config.toml
d_model = 640
n_kv_head = 10
positions = "learned"
bias = "all"
weight_decay = 0.16
schedule = "wsd"
seq_len = 1024
steps = 9980
Each number is 128 + 24 x the weight over the matrix's rms, rounded and kept within 0 to 255. Layers, rows and columns count from 0.

# layer 5 MLP down (transposed), 5120x640, rms 0.0216, rows 1149-1154, columns 128-255
[[133 135 129 140  85 119 111 138 108 134 121 198 158 147 102 125 138 115 116 122 135 109 149  54 104 135 116 159 168 152 113 147 180 107 112 140 185 144 152  80 142 134 130 143  88 104 136 121  92  94 139 193 133 111 115 156 102 158 101 122 102 160 150 119 132 133 118 136 125 126 132 151 146  97 129 131 157 143 131 148 140 128 130 118 116  98  95 141 139  80 161 118 139  98 111 126 158 182 105  73 136 117 112 107 123 130 120 138 156 129 147 152  85 118 134 168 179 168 151 137 162 112 132 114 153 110 126 137]
 [ 99 113  96 108 114  62 124 123 140 161 115 119 126  79 159 129  95 100 118 146 130 109 192 123 121 131 130  86 123 107 106 140  84 170 147 165 102 129 157 145 185 189 180 147 147 150 121 117 152 135 158 136  86  89  74 107 131 118 152 167 128 148 108 118 169 156 140 170 132  95 124 145 122  76 104 143  93 129 144 103 159 145 113  78 135  87 128 120 150 127  99 137 115 110 137 105 137 116 121 116 159  84 125 132 143  86 151 175 202 197 122 170 144 178 130 120  78 106 168 172  77  90 180  59 131 123  73 130]
 [113 121 109 150 135 131 149 128 152 128 131 122 136 154 134  93 111 149 118 122 155 111 140 179 138 163 145 131  90  88 110 172 112 112 132 161 118 146 127 115 150 125 127 115 122 149 134 168 147 112 139 115 123 103 131 110 144 119 106  97  84 135 100 127  96 125 107 150 120  87 146 122 103 164 142 129 143 143 107 117 117 135 138 103 146 173 105  85 119  94 131 132 137 109 119 172 108  86 130 133 180 133 123 159 127 147  92 139 153 136 106 116 132 157 107 104 141 138 133 128 105 130 141 141 113 104 118 115]
 [120 147  82 116 158 150 160  94 151 126 127 108 152 116 131 134 139 110 179 123 168 121 110 142  93  87 136 130 159 134 144 157 137 149  83 104  81 138 140 122 136  85 146 198 147 143 151 148 170 104 144  76  80 112 135 107 107 146 129 155 116 138 108 126 127 112 113  98 120 138 132 117 134 142  98 103 157 138 106 151 134 148 125 119 124 129 109 118 134 147  72 141 113  86 126 126 137 120 137 151 125 149 113 133 126 135 112 128 139 102 118 139 113  86 129 168 158 112 143  88  66 104 105 129 134 154 121 121]
 [180 141 141 127 141 117  98 105 154 126 115 156 123 124 137 126 137 144 139 147 129 121 125  97 107 150 141 177 181 116 161 114 161 144 125 118 147 161  84 114 131 176 144 100 132 129 145 102 108 128 135 158 165 130 151  79 135 125 127 103 109 139  89 121 109  92 123 159 124 133 135  84 124 132 168 105 126 179 140 157 117 146 100 136 173 111 158 126 110 148 164 149 147 141 103 134 167  91 105 152 139 157 161 126 121 113 141  64 117 155 113  73 118 125 133 169 138 121 157 121 114  87 116 123 143 107 110 118]
 [126 145 130 155 109 102 119 105 105 120 173 107 148 103 107 138 139 120 137 114 152 156 133  59 142 164 123 157 135 144 166 116 144  92 136 110 138 113  75 146 123 137 166 117 131 157  77 147 122 148 149 107 115 140 116 110 143 108  96 107 117 115 150 132 162 134  98 102 136  83 160 121 113 155 177 106 121 143  93 134 128 145 108 140 138 182  92 120 171 139 129  96 127  96 102 116 107 127 156 108 141  99 171 145 120 155 188 133  97 109 106 113 133 112 128  86 187 134 140 183 163 115 129 118 132 102 143 105]]
# layer 5 MLP up, 5120x640, rms 0.0254, rows 1150-1154, columns 128-255
[[162 100 152  96 112 117 170 103 147 147  71 132 107  97 149 105 104  75 176 137 112 137 147 132 117 119 163 173  95  97  65 159  82 173 145 168 120 114 158 130 126 130 118 165 138 181 110 184 146 140 109 160  97 119 137 170 112 100 117 127 151 139 135 118 128  66 170 125 105 138 106 131 142 107  94 102 103 115 104  98 151 132 137 160  98 152 196  85 131 124  90 117 122 122 164 100  49 100 148 162 157 125 127 133 149 139 152 123 183 122 121 142  96 126 107 158  99 133 133  83 163 149 162 182  83 122  67 115]
 [ 98 140 148 107 146 118 133 132  86 117 130 105 111  72  91 149 206 116 145  97 114 112 119 117 114 101 126 138 146 124 145  99 140 112 130 129 125 127 121 144 122 109 148 138 116 122 159 108 160 116 145 128 168 162 109 164 108 136  95 157 150 112 170 161 173 122 196 146 135 144 138 141 109 148 123 136 128 122  94 108 103 136 124 126 120 150 102 120 142 147 114 116 117 131  87 147 113 126 154 122 143 147 106  87 140 122 147 104 115 108 142 118 123 116 107 138 130 146 140 159  92 142  93  92 129 110 153 130]
 [112 112 100 116 130 153 159 133  98 148 124 100 144 128 104 152 149 119 127 115 128 134 134 106 142 152 151 159  38 142 125 115 143 153  93 122 126 110 152 132 139 146 117 161 152 150 130 130 124  87 141  72 159  89 132 134 130  96 143 111 119 144  96 100 104 112 132 187 142 108 119 147  91 166 161 127 117 124 142 153  99 150 148 111 153 144 132 128 130 135 140 141 100 130 133 103 124 111  79 159 101 131 109  99 109 142 120 141 101 131 134 116 119 119 137 139 139 115 154 129 156  95  89 170 104 171 144 178]
 [125 127 157 135 130 111 151 132 125 156  99 145 101 123 130 129 130 130 210 129 110 101 111 123 115 185 126 134 129 125  88 127 107  99 119 102 101 137 128  76 139 109 119 169 118 172 148 125 147 151 119 115 147 129 128 129 102 147 112 144 133 120 125 145 127 135 149  82 140  80  93 149 122 160 129 140 158 137 128 129 136  61 121 121 139 170 129  87 125 156 116 150  93 115  88 153 103  68  80 116 135 100 128 141 156 143 117 144 162 134 160 142 135 148 116 108 124 131 143 136 110 112 129 152 163 102  89 162]
 [115 117 144 116 138 165 112 119 143 135 132 153 160  91 107  88 139 147 138 154 154  94 131 163 135 137 155 138 114 119 128 106 146 158 131 111 148 166 124 161 160 149  78 137 111  79 145 117 129 132 107  84 111 100 102 126 148 118 123 146 134 140  90 117 138  78 135 157 152 124 102 133 133 150  98 143  88 106 145 126 120 121 118 105 113 144 144 105 115 110 152 163 107 171 147 166 113  85 119 102 131 100 146 165 130 167 131 146 128  92 113 100 100  97 130 147  99 136 136 121 154 146 125  99 135 124 170 144]]